Weights of a small GPT-style language model, trained from scratch on English Wikipedia.
Size: width 96, 4 heads of 32 (2 for keys and values), MLP 384 SwiGLU, vocabulary 840, 1.27M parameters.
Architecture: rotary positions, biases on query, key and value, tied embeddings.
Each number is 128 + 32 x the weight over its row's rms, rounded and kept within 0 to 255. Layers, rows and columns count from 0. Numbers have three digits each. The size before them is the row's rms in percent of the matrix's.

# layer 2 MLP down (transposed), 384x96, rms 0.0849, rows 315-363, columns 0-95
106:164145122172144080159149106058139135139203123118113050158139105119145118119071124126090114065156149097169137157076132208138156090157120142091153153165104133160123152154127136120131093170167141152152074095176099130091100098120165135183148143129090120070108121130167077088106153172085115113
104:164137142143055113074180125173112066117140133122121142125152158099089129148156193111160108136146126110167144121183152142094106115064128139144082156064173151128158167173170111156142153131165131065111160132147114162175127160070153097156146101161159207174097133149084122067144125153134107135
101:110137134110115084166122165089209148128114125116106140181103117135158111127195116119175169088155159122121083099093199078134109171120081118176108158112104130126171095156101141133132114120096158086112113081086076151169125097104091121115115194188132205122148129168120182105081157093131101114
096:134068116170142123100170146162124053099146159116175118095125109124139166131144118126163191141163142124128157165138142147182167141140149096128092158100103180117144130186090111078075120129156132064202079168138162122193096148106107119097088179143130168113165130136185152096180137144154139176
090:105147078123127148157148146214081096145188132119111158106135158164115086135132147124107128076165069162141098126141147179132100113136105079134102104150147102127132167132102129167122126138120157149121153115156184071137098139084191141120078174051112116073093043097080096165123141150115080133
100:170145111076138138113079101089180155163115181139125142155148128131128106160176112123113053122139160187122066153141133200129053099086091184126158118167139125156140137114083107092126091111093128138081144159138159178154162153161159139155081108171174146154077120100146152149138132172170138079
101:142144105149183123103131142106115091156157089143164140110146151071133147130079157117141131152128129116201123093142127150127139165123098189113169130092117138195103117163113130080078093148135187129121148134118124120153193126164125217137199110082102152082160141161106177138088200109125176069
093:133132122126138162120132175127085150129175123189130107079124133157178136112131160078161111149104118185125166120116120255102053165107169139139139111188131126092147069064102124096115114114129092096137131125073135090135111133084126131113063089117118092116101146114103145156099149160114078104
101:177125115162157156145115138113099052166123107125145151145111140145148073121173036160162160120196160117159129140142138130137113115182098110131114143093152156171163091113155173094109162150144169123214123112093115205129154068079125168134116167134132097101189103146130123175100151103094109133
101:177083145151131129158175103087092166111140140121118094168096150120144142087092089153090088154148144157150155104132143126177102123144095193063138101166177096163116145173151132131110164110162132090060142148144059168152126185090145107149117099127146063112112128087089098165199115080087143114
097:243188093154116132104119100144156131164188119079167110138153136126167108123119121111111134073115109121148116108172106174093065135155125065160167087129149154169083156121159091137139088136139096089116117113148074197143131103093102122104163174196129111135145146167103085129140102172099113132
099:164163119142172117186142105070188155100108170117156096118167080143165145114172135119105147162102128155134108141136127074104150163092168065087116103176164144144121091106168193139149125186158126148115140120109146103099108133184176190075196109146146136142089092123118154136122201081154124122
094:155121112155136106168113189165099150189121081171128154114120125134129063072110087120109127151114056083121122075157103166151122053137109082129118170104140188135082073107147168139069119106066104107129094090148169113170151103088110080087126146120139181120124102115116091113127075139129162113
098:120146117089150158139164167103131150139073092106108137090102127059152117132173158132136113132133087133121152136063190167095149108131134141087137128083118129171149147165161093115100132137098093153071166182139162113116110071142170101158170103104116111125080143067183129163194128155226095144
101:099084116092127087176123168123165150128120176148122125126156090150134076106128111146113169119120179105087087092072211197185138133101109069137131149102108109095098079091165126110133111110129105140156152140184102090065150100142110041122148092106128146184126144135153155147168077113113165120
092:165174127130120203154152155178135098117107161117102162179109130144115174156086205090138113148108121088147130132108183183137136117152126179130089167112148152119104148080145125128122161072151115086056106163111139149161103128110102111166162125070106127087069155090154081146143156172127052153
099:092178150143198092141149164105098147097147101112126115104136123063102108155138116128069128135101103153124095113111110168116146104169196118092106095071180147141080150116090117130166103149191164162166120149112122124098169061139071113116177081072142107128128162159166113170164157069100128090
098:122089154136132126094140118168137157167145111165193115125132117108092093084087177118194053121110121154157150115087148081142132116179174132102177122071098063103098093134112137179188174180152139122144112104125152106137151126101150116098143069155170144065095079106104097109140096170082127105
091:158116138138109131142124117203105132147084138067137177191096146119215118044152081098084133103132105091100139126075113151141110164112130115129152115090125121153198138100130105180084107135112139126229096136130133106112094086111109108131128066135093091124098095170125167125142168163109143146
095:149144145136078132057116089159151077109066154087099172094199098157103109142157170139093111100133070086199150085142094069121105175144098093131160123094124133123177150100089098126157153158170096061106155144153119160153125142102142126115101169098132140154140100186160160175102136118134104112
098:102160129142086148100180174085138177062130082184104152123195093168143097098133135097153076113120172145090139074149109127103128069167137128130111165120088106161084128150136114129145109075068095113153120103112046069160095151145142154131096097135079166098148093165104119097163117098139102147
090:183165112109093119082144210166081125119081051143122103142139127149080121151177153121134129180182088187171129178163097146095118151139122128141132105158180077177115152139125090150140129132120178138159120087176152098134138067189138150134116124086155135175103106156097186124123112164099101127
101:137113162161129141139088108143182076117169186161116132179155147159106179129105174158138098109185135082110171123104092177163151122126078044145152140131101119130121132111088164138125092072121096086105092105107191091079141103157130068090153121185076124113144096086138146176119152108095133096
099:186167168085119085145151168130103130057136169085081166195104116125134149140132134143124102130180126121132123140163113062122119125102118109169126204179101175147094077064094093133182136145125152099128137097151134126184153078151071143171103116128116117146186124145133128138124151117064092081
097:180130132134154127112149167118080106074161116153130171112146112064179077099172100125137152105075069168109106131150080140142102164134128099140140118153121093190112188149105158141149089152154084170210145075143096125091107102123131121113171097129108144178092150137097158126055156182157144098
108:205104195138132086099135079161066140122130153127117147166163144139169146125161157132167163105109184087073096092085124104137133139079108107114146103123147107194142095182122142089114068070122170071104081098126153130125130160137145129136108161077113172081095140159096085156106141078160131110
103:054168159139131148104138138172177115108069116128064149120111123152122162124130075134170140097110152108130121112104125146087086116131143077129120122104103135176164117136099106126189146088157153121125067140203112132129125150105098083126123162064177147125146186040124098168119161155103157049
107:110123132090106137164077141167169132171130113186179097158140096161118163095159164129172138148182127112134119134139099168199103139086126192163167148157115138135116190092083110072158128102198088132099106150084121119113152133091103178091133183151073112078132156150074136091111134094108109157
101:120169148073170164048115089164132143154140110069126109051131129153121156152117094094110144147150122152132157154154141119137117103089145108176115155170122082113093116133136175103117129081199096202124140168129187107111144128154106090099122122137131101146080161142085115163054212098148108135
113:041143125126100136164078137069128086167112109182081109138124148103129153158169156132105205152077100112079149160133110070140125074174176106143121152159142108108114107121158130165111166139184102092167040128110131111123091119159155121135128157140159107113178121073162133147159139123130197118
103:108112174129126162156138151163116073123120146158101154157087135100139158131175129154080118071107076152111103207098114143135184107131142071090104080123128136146167057108167131078117114166148101148154120176116147172122098122140168213119144128088037098133122096121099133185125162093139122143
100:106103107110144147184117184197149129131197095158127149140139119166122175121151128161123058167095126131154159163096168127170118077170142130126127150086111173158168143124115113105113094081116067068032120146151146170116110097095146102142157045119118153121129095170084134120143081142134142112
097:173137176135141124094127107109119150118105097078100172097104135177119114087173111120169180107100086141124160063154133100161159100143127141151129124143155185109064079074080102110160182164080114131114169093080070127161185163151180159155136135115074142110067150108137125166133169137143155156
105:021168113175158152124127117084133176119154169181149156166096176109116126114155080149124196176151147123094163136108083116120124142166172172130119139160131140157102143119112189140116108093186152121139102085125110144168113169113126089143110163036173124139123126123153144146055110120089114113
100:135077146070074161100091100126135110106080134136115096114017112169140098087117138105103100158158165175181160153162152114145152163132113142112128148112126136051154122169125139141070168114112139156208155119111150115095128081145118165077169139095115094111120129155110114053154124117159094097
094:110147098066184149159120058162124153124099150096117147172094134095094139097128114109070152142175085079141168171160135199129132145126090130153126108085114171160122127103084171129161108141139165122151154124168124057146117127106106106142196116115140174133037104130139086129135211137147105142
099:096159182077135133151135128183101195104135123104112120138117155114076116132111153178128093140084189166169115094102157194121124128152111065111110121097130121108145091069112151183135083127161100148175144144088101104197142130129151129088093111107069079119105101071137138125173108158145122046
107:129096173175113078087118130086162174180134126052113137112139076139132158121123050152105147088144172090162138100166121122085144126059154141134180127125119141099125099126184170122130097174106117164116188113136148103083113159136144098100106125052160152126116128155176191117077090152118137086
103:144136152124059104156145215147124151136062125109162148156132143121121139118129125112134130132137138121091137086162133136098100068173124159082153075204121128146137091154101091158098178165141114136146138164143079126126112119067090101111082077112053102084163134151090074101068172122098174117
100:150108173110118093152151107164143150121143128130090147138135146118103102172137155197142069113122160110129109116187139198156070107137126129042148133117173142081123061153138132151150208100113110145103157136114070068107114097113096126133156195138076105074092125136148087173122110150073147147
091:051156130123141126112146142066113141149157129182106159174084161040138098101206159165124147148138161082172154147169092126131101170056152141155075113147141127139140135121133134134138098088167115184116136123163138146164113077105087098167136134062145130146135144174161157095107129144138069163
103:107032119148083154142134103161116188171095141110095080113148073129137178141086074190134197117170136120127124161117115132176115089094164097100160163111113110088105132148190135102144072153100149147082110084199124140129155171138143133114111144148132077149120126111140119061074130146100133132
100:146144095114067165144111150098131104117132103137126108108156156145107158157075105080078175089142048083146148114166167150060139100143152117133135130140140155086124165131147146149121149058120134131211170132057134149166159107182063101149101105105176135119175185140108135175126165153101107132
099:113165151155137125084135165084145139124119121128052153170137157182123112135182159135042101137127115141114110131133151133117123086138048112167154126162123115106129142157086112169104186200115157172111133085125163154147095078147089115099128110105151083146096098094094068113077110102124161210
109:086143132145123093080096147150152129152088166180138155149136099132123083170185128134100080137113117129077160125080180131069151100149048168107172116100136137138158123140129100122117129111108170055140157125192034090129155144115116113122112149124125080120052107135097145081068094144145107134
097:099103163147073115148074190099089147179101092143140148087149138119074141162163120156148139120067113151102160122073102121097179138136144064128105152104190155201109135131148068135115107107079136077125155092120078167124145128121132073118153096139128183162124086077086097191118130126143111104
096:171124153116039146107177141140243136118146100130185132221137078156152149131107132111097138091142126123151111171146152167119086088155155133138130118174170122101092175108184081153107126123142090101172125122127155177104184063106123128129145081104117121142128132146097124130107096160135091135
106:118159104133111113172148137110052126068058108084106130173112155133130168137126061100125156071157154091167114125139140121176170187132095119091102117221115155132138179109114160097108163149105089104100116145144136189117194103157108112137138153115133127102177138184146116114179178144085116123
106:130126090160120152092149150146131144111179135115123098153148128188125048179115156162153104149153143073128160131121123161089053109151151160065162121124177131132188200150165100126145138135083119102077189135099142147106153164138067130169098098099108121077181105081121161141080098125154113101
# layer 2 MLP gate, 384x96, rms 0.187, rows 316-363, columns 0-95
104:144175192167095196146090150072079131166104111101160111083138125131208104190124075152083180112139140105102121121148146130150114112101090143148129122149076109099124098165121162131188167175152115140129143180098176119119155088171086141135139119153122118104183141123147130212112110143125185117
103:150149105132141215147160146169137136150120136143071190125134105081101140110134181161160141130134121083093139121106148139099145243149117152141069143141109096069123155158115171170102112123105144117146140116123064184121191091160114134138109156116112099141058081124091092109089080109136105134
100:102123146098065146137121144125131123052147102105120161163149110157158119101058141104158154056200104122099103159083123118083104103122154129125100142126123160157130193165099129141145157100048139117191080168126065114089083196115170118178125152144139120122136134085105099106128071106126138155
106:132169152103126167130196124077077165174102159101124139089139108187159182131119111157124139088160135111187124080142100140187103168171124135082121107169130112192182138151193142135162146111102168135076123097100116100095153136127161126153150162102145132100132090205139068086171107092115134113
100:144082099170110138169143112130116163115100098127105080111117160103165160143142170121110173080159056080113086093115168112093158120126169125153144065103143077147112151148135160157097159148208097122080075123128081057112107113083094089127141139102125142139160134142100076118136120167069093188
098:117164095144121138133132182099117101155114112152166157107164160104138121126136145137168135088111159116097081086128178116059130094150056117107154196156108152103205171093125148081112135155159133181164073144079134177120106116160119140184146114115082151112132097097130119133095102163207197121
103:117095108174127143178099144106157131095095075195159155171156204130156083165173136161105126152094141111129136133140122120099109129058142136174146113117175068146104151078114171142086111121107145136114156157042117124124109116065110185146099079113129146123115133105092181140143143217119109134
102:140072151105085169130142099171059176140135124170165116163112141146199076209162086195117143139147105082164177119101117140148095111130118189131103140076125111137116101115196152108165134153128133110108155136109125157155082114099135177081130138116136147170167090102145115090119194116169162106
094:112125136128119139107135147143130117115169151092091116103191084159164082132110103145095116138129128079089125162097225169100140115132178165087080185108125104109155107138127136140161170082061100115076118203143107148115155117187130192106145107132187121072173119096104132094110141108177142157
091:109116113115103176133090107115105086061093127141129186100125163153125169117161198116123090140139104112130105078116098089119132119154163114154123174185090080115105177145107125156093136117157193170192116170143185086138102194141155165130064100091162088129128092181164149120094117115107167127
094:078070106148134161080113107168060118155135119070135100126148153164180092112087124117130094102139163072095107123169110136137134113120054120134150166137073122117152083141193128211133174111112100072135136116131094111130116122119124095187072170079164090112108106084156103120149145152147087092
094:145093137201134104130130183104117090179107123104132151109158137128165117115142083141125137158147122113130112062206144100074116114093096087157122101164116113079132093113152165107176109141090129084148159188154114075123082089069135135179133130132080114090069072178098100162119132130083182153
109:118134135108149163172134124117104096124144133113125170076135158093137134126169165165135161091097161156064140112155128042102135148119144120112159116092138084138111126108195089090120171170102069185135080145118107167121097122095147126167132002078132089173130157109155157107142139170151137148
101:078107096141118098150171084089137158129134128090132147069180133135112080107156122183099114092057121117103123164169118154117143173151078125101070157154105140088212109123132136093132069129113160102141119169073138173136136162103145175141103098145190100157153123119133096140059147105098128059
094:130085083193163186134116175149124072071083117125142142206089092143166138154139144118154108115111136122097088141158167184140143152133152176149092120104162081146062120080152097140074148119148098152092089088094075136076142141121076092137134140105171174147136167122136115079139126157144156087
103:144132099111097101175050182082167136079131049174096130122128157089155142179088109136095126163083129119135111156166103155150123153158114114173142175136104163108130136129157140137059120122048127125117071171114135145088081138138137137151096104122125101146102096163062074142164135156165090083
089:184167135147158113138144073124110176137064125102126102107065130151159089134166124111109127158172103146066101154162132111088146143115168128107136076170167075142163140125123137107118093168064149087123139127140052157081137120142107174112114131065109175107051139068106162172174152141139138139
089:175061098137137131122156066121173084153117130109143094121065084100105143114123120121117109140176105210127181088166182125089126155124129156122175133150159159124108120103154085161134117130109104090183167095150107135167097116164142125127112151135106109164117125113081163184101062112230125097
102:145143052131106139116124126151142125138124210156115118116125179142112150114169213141108134214100120130159103121144136134175087134132124142108163165150130138083120169127164127073150053149149151068164179187113086111155092153164172101125131103192155128096116153131156153102175176158112104137
092:119152186118104174190091150116133115055100177100138129192171119121122109140157129098141136137151097136129131136127174078096104090106160155141139085139095172111074094164115193112136145154148082087111097115134051127154069115090132191149125129092096120129051111082139146152127112112199114135
090:149108132077132226184169137162062098114137121158097096139090078159172110105111081116153144137149116109068121144181095100134159118136091135085156131097128141099108148124121145156159146054129117097118235174107176134086128139153139110112141107104137156162159105108146137101166134122071147172
106:137110182174158162126111131070096115078142129118060125112183184155108143086104042142080131117146131130134145157084108205129115158142132183122160092116156156137105139137202093162118102130133094172128151146116129109097108065094134080129118139099134162122128167111074161151109075127128201105
098:138094095112134175178127183101099128133098165142104169090071084137089130179102135102080126099203138151106165150170151090104093143120155157112124117160124157116154179184103126116141148093116145175139160089148116108066141096181191123134156090103073087096094183088090141118160107108176134128
099:116128153094182141164124064156102091145147154157184048134186110119123155077110124170129122143116130127110155080148094116115120075130167157104157107152133158105174059133121168142137094069110103094145129122136141125144149119088194121139134107139166136114161064154120175048136154037115107127
108:127073192109134140148090140170151084126098124095116069139152084154119158099152118150135094130106093151164107081124161122166113103102139135092067152057094159106137109112135184119116091182124081110086118161179113127188105113110136082182118102113165128151107116081125055179134132069108184152
104:110116146227146156099076110156149171148090101172168168111119116169092142147134088113123139091154102181113083061090172128112074097140113126105153091121188132141139096115156138106131069132128121113090139131188121097109120199089121084102128129140165126159162137121136174142184076113124183172
099:153155124061110186146144154111116155172167135104146100092168147083083140158090177147112142120086115155135207113086133103127105090135142137144103157120110140130146086142085136081152100135156200125160142089152092130128182117145153105134228119179173102137087140113137109105121103109043111085
100:125101116167080137220085105124118119160118114145132179112111150132141147176093154165149105190117137182087160100087174126083124152129150174133167132116176115204125147066134165099127104151090137160103148118157191104139156094153139149193132099178147124076119137155167149121111102081175131087
097:173058140162167127128114096184138116090118111054145086077175073140131153141134150115072111132104168162159092087084132106080121173076154127123098096122130158164151092161114137118118132151052143156145202105166119053105110144141149100116107119129114087139108086112079092101137137117150131182
105:161183112148136089193169086136133167161135127107172141158150127105135091118154133092179137110178134114141150084205139123184116167204134137165100071112118169094140149091146071067136126136097174066129109118145114134149131094127212136101126103124139145078193149106132128156109135152086094126
106:114112146123104116143062121123145130125187120135096138148150136112133121138144174172067084098069105040146091165072166137093122124069099136133122122121104177212164108167139058114111114107114135100115072146165106082121093129154088142142161141140161122096119193149162112087169100143083156101
099:128074082092194116122173179126155171133194167140153119127122125151104158112186122086128089126120123169163065117211136124149150206176145159081163134132139105113177089139127114152103098136074129130099111106136161145136150141137150185111079126106185101117129124167109133146161132072069142095
094:186142148055100142111143130104162157142135107119128155068155117148071110122114105037099110038124193164211158106087142148114169118145089169161152151126136168172116136154124157136145095096077117152128150124105128142108064119137134165161162158100074108137172105147131131090140159106120094138
102:059105128108121133100115138140091150134144078160111176133221143134134180070134140161115095088107082176145171166127135114134157109119106141216106140152098103166146109133084160186091155131157137070100139101182129113111092124096141135170125066140084143148135113083073143088138082107112170121
098:166076145087196103050096124138122131132138087121148142148174122099137112118199155166095118106100159122086110052154099131095121166150112189086085138110150147114130136079174107153078153163159172130131156165151145115120105089096089129118148119053112152175180143126138090116156096140086142180
102:147144125139120109168100151117020114089139123156155091133170159070132088098116147134133187137168126142111124149198139101092148164108149092102095154141097138124124124142133146149134120144103026126146083192118104161123129041165124087134137120050150114162115076105096133119083122088148128122
114:140155114127106147149180138084109157116142116109145111084119136166159197098129155129196178101164177083188146110128149107155130122161101136178089094091085138155080143113162174176131141114185146162145104101159103122108146126044188147076150084183146141148125113124179099156167117107084130093
099:151118117207141149165106083100108137100160090203148179090137087155100111149141104121160131135154120143098116114144150117185140153111137095132106135078159149120122205135200158135110143058150106150162114147134187147131126156099118104193197139114154109185104118186143192097183125143113125125
101:138160175139151098115105098161090133120172146128124159172187106127098088117170095196126082141098175120126102117191180133169078154102095080138230077116167153080085124122170165087118130130139158128143120099142105091141163109085113136168110154164114121134145144115123082155146060140111173137
090:056101126124177139154142152128099157167162111172074165177111128129154074100164093136165128107092099159128237094123090172073109158144137114151136145178120116121119119111111141098073137134131122176067149115160121079143115080114111107118137141150143093074190137158186168165114090102108132111
106:123107120137098135141101084108145149163127138125113162121122082155112233117121094196116130130157126135147083151144156154150142100152111107106136183094163127125102136069150137123123072118100078071129087060164120132143116185108150139086179125163127171145158138109104084137161081052094146049
103:156155133110117135135142104130136149076132120134126172105095197094198117139132133132141142150125080098180130127121159137162088093120159170057077079152091100145129174188125076130165100132139085151119086112100127185158108188116145163138138150171178164149138119113130118143061062127210140102
101:125143178140157137101199129193125109123155116199121113085138187164137111094138112114125121149111179142108114112132151091026163157095152083147120176103114088080123090143178092122130168138127132123081141165174147114090106189093124090155079139107100136137152077161104072188141127150122123146
104:217154125174126173130117071151152134107150126114105154150143130092127077168161132178094122060084075120103090148148194100165150160156097115150143118141124146131155117113090176066114117137133133114154172109128177115179138143108056143119145134117116124065108161176125112198161084105154079141
097:109104169157159163154118144114141109164141150156102153150145137105200140087134116130119134174097098117156174126123081086082109140202099154189071158073140184161110066066181181117108137095063151131113183135078094135089116133134163056094140118134121142161145149143109139141126134114089126156
098:183121144123197173164129106105093133172093170215033155087106176128150110185107087101159117169133112109081180128120141144110135122123105135113129137158098126112112172140089082103168169124101105113082173149103108088132147185126109185084115141111100136105123122141179166117151146080151149151
106:157149141103151163049189141075061093127088153168108179176155091122139141135130112125120171094104109088122130094146147120170142111130117145095103113142200115138133140166066137074125089184147116060148111098098153146172201089134141152118108174165139116125117119138123157182116168156090076127
111:154118142159118108157072102090124192103189083118169132151101144118113045121152163155156145175147132147221103134164084166086112123131083142079143137164081182112162109188152112114103043134130107110117180123138109161130139114108095097074151112147110149129154108141124113173126088138112170115
# layer 2 MLP up, 384x96, rms 0.189, rows 316-363, columns 0-95
102:114080157154140106132115132160108125150146172151128134125091132142062120111144201139161134160128119113128112133102101137090159169149139155063177104143196117190156153131093077059073053160078123123110144136146098145095095095157067136095133147181166129148163124122126063074107121111153079102
106:177127104114164180140141190163157130212055147119087168115140152155130158180116145154130120165129086071132134101116133154129126195206114147188087099138091122080172156114139146191106151091134148115154136150112093153145156100143158128105163158108118178125085156146125114131072075136156111104
090:124060142099087137107179094132126113066122100101057205159154127156140098094167103097141172141147142138119153130062162157082144111170160140100103187131130120172131149161122142082128110118115165151166124193054148137109118155195138144129125122101098153122156051085160128114121135106176149105
107:185105173100124092106092141077088167134158047138155088114146105105144104145095062133087176077133158110120174152138152133102117117114094089171124138110142141108092152168101053124082130165157122176178145097094181122169090138139139116145146121106169151170172122099130163138043104154124118158
099:124111160122073110168091115191100094029112120145134149160170096038102102122067141099107078143201103140135134149176147143147150118130166144154127129119114192082175089109154131106161184151145125120106099132128106163140143107109136052136145110142183088099128099139140108136090125116168154096
104:136086158141152145204104116157127171139123123095125117162124080105147057131170153118170126094160130184091135125138110098076145123133157122083084171147170088064181083098136144120132168128139084132105104098164181094083123098128157073090091175108100107156069098084152094125173104129146104171
103:142181185120187132113147116135123106151151095057119144173088040089105138083123133131130172095157164086109094150119124153138142145172100112058154118101113137153134075147096149122106113128108131094096171097176080142169120161183118115122148157147077070117147153118194111077096095082122123091
106:114124076099149133123122130158139168157179112100192148126120124095158140139134162087111108117141117125109166106134094129108149124142158143145164143132147108086136147076136111137132049110152138060083144060212102127091130181092186115149187125162173124148134120145202220132155124156081161118
100:116105105192104115163180070097093138109111104130139117153059162108094113108074173140099137095073127145093124109121090129206160163149119145091127122162157160143097123093144155132132103126164103076133156042106095174118126094149149132109160137142078091124090169109180122188189158154082135119
095:148133179129136110152184150171150136171118155149111135116180098147106169109104096112132113158056155150171148114103173143119202110125036155129090124059145128105134122113101139094153155194152127102129121139086159145074132083123112114162074156106103165095160103163143110084061196111131140133
094:174124202155110098086101180071061106118106119185203086098159114109140157149071122163173153158091089111173119123106120129099133120118139146124154112147133123096125151139100093180102111096150147088169173092119106097133151093068057096117053168116131119096163103110136110129104159107144163142
099:116154149109078149113084118181131149114138108103103125116116127134087100122083181123214183114090101192109125159051090074086146113153148160110132133087099064148139165108100109175125112082156111180147097119050126173074145136173145117114112092134118139154147141095148133197106130137136115091
102:117108065089134107130122093110168125107073159117082113171136077176172164137031135093133103173089105137178128111112114127176113057099096116130134161134160141162146169101078189138169152126090134086097119111113103087104081144095108136146154146150133169054148113160087118167118111139090118098
105:156118123164166126124145103132107068126121125090079106129110114074117124056087124087146150138167120192170118164143091110145143137176188235111155078135141133158152134111129137101117136152115130136135188115126164070134194092125093067126105125100155062098158135154121134174129071113115138172
093:120144187110127117130087134098120123141126072105118069087141152128111112088133141171138148070190132140160141137085150127082144116120059054078169141087126128124134176189060124172070100140102164105164113148136224125092162170126129130124106069173122082132115127126144115165117128135159151134
101:166119057112100141125151134117120109153172109169163123125083109116106129124162165114144156140151177123153136136100124130077155077097131127140125153115141151200125187145149136115072144120098095158098149120201118174134124147161162072145053147184076115140176035152185114098182120149124157149
095:108158166087125128165086150080195161178134157093110140126210132124091191151098160095105167090112088122136144093125114108141129096127138109129137141154132119135123084135070151148161161167173161169169100103166142115182147159135149108087125061131061181101176118168148102066127080113110146139
088:049147189139097174164112175121165147111148160063092196192096150090136131105146175091095106170132142081151059140132138121149111126134136086130102136102159119108165164115122126055158115121136099137098052168086168091115102139122147154107149071131129153118126125067094126102120154108121130168
097:184123078058153116119176123107098080196093137098144114124140180112135183112089094132078133101139136120124172064096161170135138144115081126150114152093109110110111112119132151135209089148153164076118159147086131166167079148156128115151145139164156124076169126089164150102214101151135108135
093:173074091144105055103105140158102156169162081133132120127067157152152129122130126163124138110115139106185136149124125208087110115131109129139104165140149082141172122128143077101157108137121174192139104176194182088129176147189133076151086121148130129163161171095070139163163122124098089103
089:114064125101142058124109204144120133090100064139156106157128171171098130131151156130150138200111137129105117182110094124137142130133138105126154064136185135157098165148113101127133174106106144099157149159139132157084173134070115141106146091136133130189092116125077129106051169097126189061
107:131163123143157138139145145132109123089062139101131147121095139113118065108140171100078152165124156132114121135143121157175077181131098121128142110161116093151106147064167125134095157160153089188140109121180185122173119079098114102122149120178167119122139116166198082121055018149159119132
094:194099096115132169128135148114098115109148144150168122110017151153117126180106098091071147136153142106089184150153125117134070128131073142169137123136143138140123198194090121148072156092120153142127126126129121077131132151124175120125156147109056079125102139065083148109100119072157096154
098:051114131172177113125136110161057125095136125165111151089130150166063123083157079133043116091104146182134160053082130173186118148138174110101122148075175165164143088142129129166141177133131107148116107137153153118089152150114100137171103125155142090098117166160151144128156112103140175118
103:202171182208214145066095106119073130139084133152147093148132123118105129166128122119156124121133145073091092135104102112110095110140146125099134104132136147178104086134109105115070147081170183144130125134098136125139185148117141111111116162096134135101068067152178070084096176113148158124
104:105095110150149126158136077119121172190096153159141124101086121106134080062027155104145111148107159131091199132122122168170154163110167120176137114118141080128100153123100130134149111087186108140128120103150065158105107169121168128129193111074136082178132154126140126140134103143190188153
106:128112123131142170166089153147137135103062111178184124123045135144097115237111164160107109105142118149149203154112079144120117147187123179171138118143141146087150159128144133088146106087157106157176155079123124147094192139162073097122148113176168075120149163110111135108141143131121131146
104:140086042187093082175175144113092100134138110150115145156102121172076150106080136154192134123125107137105181125160164086147135117165124168147150115071130131197145130122129171062132144111095148102104175120137185171143168122132107144161163087174147122157139088125160146131169129058100140099
108:173118166096136115137182124152094144126167118063146177115131140139132052122095109061167079088188121159165118076147144176162128091090071167142098154114130103191134121118091141118152122120107128109148178160156103131084159112114054154119102159157071110171119106177087142110098164131138086135
099:127054088161141151091130173163092103094113084162159171143089104138100160103167106168086125141087107190136143178088135142088145067101086124136121107135183148152087112093136155097124086151126042183149108075130140183111128163137147105126126157106092110142140155150112163120177133127184161083
106:140159124127101131114182060088117164145092137135132129119156143115128067167102144118131159088171187148094138127170121135145141198139171146124107120175141101142102180114095158165152159145126079191133217091098166122096130109098078109107095203092118140107172134177151133194156164130111149139
097:161087143172180127115158186122104118125120148188120137141109137153130101206129089147169108131093101194167154055167150148135159105080137167066074078100129124165129104137129131106123138147117152091102105101114093202131106078107184173122104153124176154138170126144154100124154077101080159137
099:200128166118181168168112130138151121100155130043098107143124121176138135183125130113152084102138078132132080114125194139127093096099102167065164151114155113200153160091133146149132077121106181119142117162111153130145152123099109150106124082178078088167137147164095159085132172159188108145
101:097151048143177122162094150091160140126108060151116177125168126166125117116191133189090090093117076127159140133188086098111083156136120058149126135110125129172100180087123094146158128121128080100069127115149075102125058161128129089152132131174085102128170137113118151130106152131139183119
095:167173089124136120069100122124157181168111114108125113131094107173171147096155109121117139167122176154080151163086057184137078106129134166184109111157145153176156124116125149096156152098161098115152108101120154089143109118109150107061124146158163151108122186113126070134041198170092137138
095:174093091126148072155105122104139133127136128091123129100117149216182125152108092106148122092127135133150079123131148123154150083116092103167093118181170127194127121160152164094125118166129158144190213110151104107134075109097172145076192100134040106111163085149133122156125125107139144175
109:174147066110118181164116094161107093118158109161167125098135132098149121173145164116141130143075211131142095147092119120170167164207073087118140100143154089162099119156111145113108113096151125117175115109151050180125125110080124137088170150144128142113089106101131108219142154081149109106
094:081173154109124107107210153204109116148087087108168089118148091100147115115132101179117155176146095115079083130158120164096080114102128156178173108137172126188068102107159126140164150172096156094085149155137117094130123072072171138142131167134134139154157121162119144121130152175162186121
100:130109165115140115141113104073103154080080079118111097167114113083118109086121116096154175063155073183111170141115132135093081086119110111099175138094163124207137118153102026164129117114133092138113092111124126128163152142158132095152104125112144135160061131168145170137145064132131092185
089:102162089109125173108135165155156087187128121137174125066182155077186104126126145156107150151071144174091092107067136087118166140134111128144122097133146110136103138111165145156146155193130114117087137150132135099141115166134188087137101145086175127128147047074177154175090179095127101086
102:093144091125100127179050129170084122123146121183112143174095094120126192202102126129092132122143126105141051111167141114151211138184129106122170182101119147143108208124115152118087133102075078135095097110118117128160131134134153137161139104136134079196143161112120102150128114100168104090
099:091166126153088198121081115136063105144135109138161149103153113093115126168172086183122108149135080163077065146147189124101084148083117084145024129138107133118069123105114138167104135118105109140144171155162104150129141100146149149114142139162133104154122199173132182136116083106113159086
097:159117091161144153123097149113140163131141132089133147131125099114114195112075109132174117135114135112177117144151102135210117165186164180141110160143167114161080070101076156154119105120136118138095092105092096125182170121113173174084181114216091076126126161091171170111136111121122150076
110:093091128114147127138119162146135177128081155137147142174081137137097150127097107111115096225130150109089119171126105200130172183122104166089186066109137118112147130097154113162152115059131124106160179086137066057093159135117141132128103170140148084143146133141081104082102075169133155125
096:122109066123145182116177072161180100160117115101140139161091128108120134120124101120130110144151161117175106132115156118179089147087166187161194081198074143098151121126127164149108107072100107158126123113146166058102081147121138135148108171080072075113107173136117123146137085148065128165
089:133107112106159049174124150131099195081185155156202125122102145142129116083089155082112104140130145117116118142133164125123149139130095087147089122156131103167065090130171153120179169147164183148170145148096097188082142103159154093119135082115107176166085131116130127059093082122167130099
102:129154115093179118083126148132114108103102180179102143085154054135132119147136145087135113136117115109130154095120164123096129115116097167123096107158058127136129193130149116046135185101145100111113058124127134142208146134144130058177136126142093104124108165184178141180104099140140049112
105:077107103104145113109162141141136136146135191111086142113115101153088143133135139126157063109165108133040139096133125073166077121129132097099159111097164089153103168103131129127161141189098157048141122144153127100046163091120111148144104116163164101069105170079145141098185111116161094182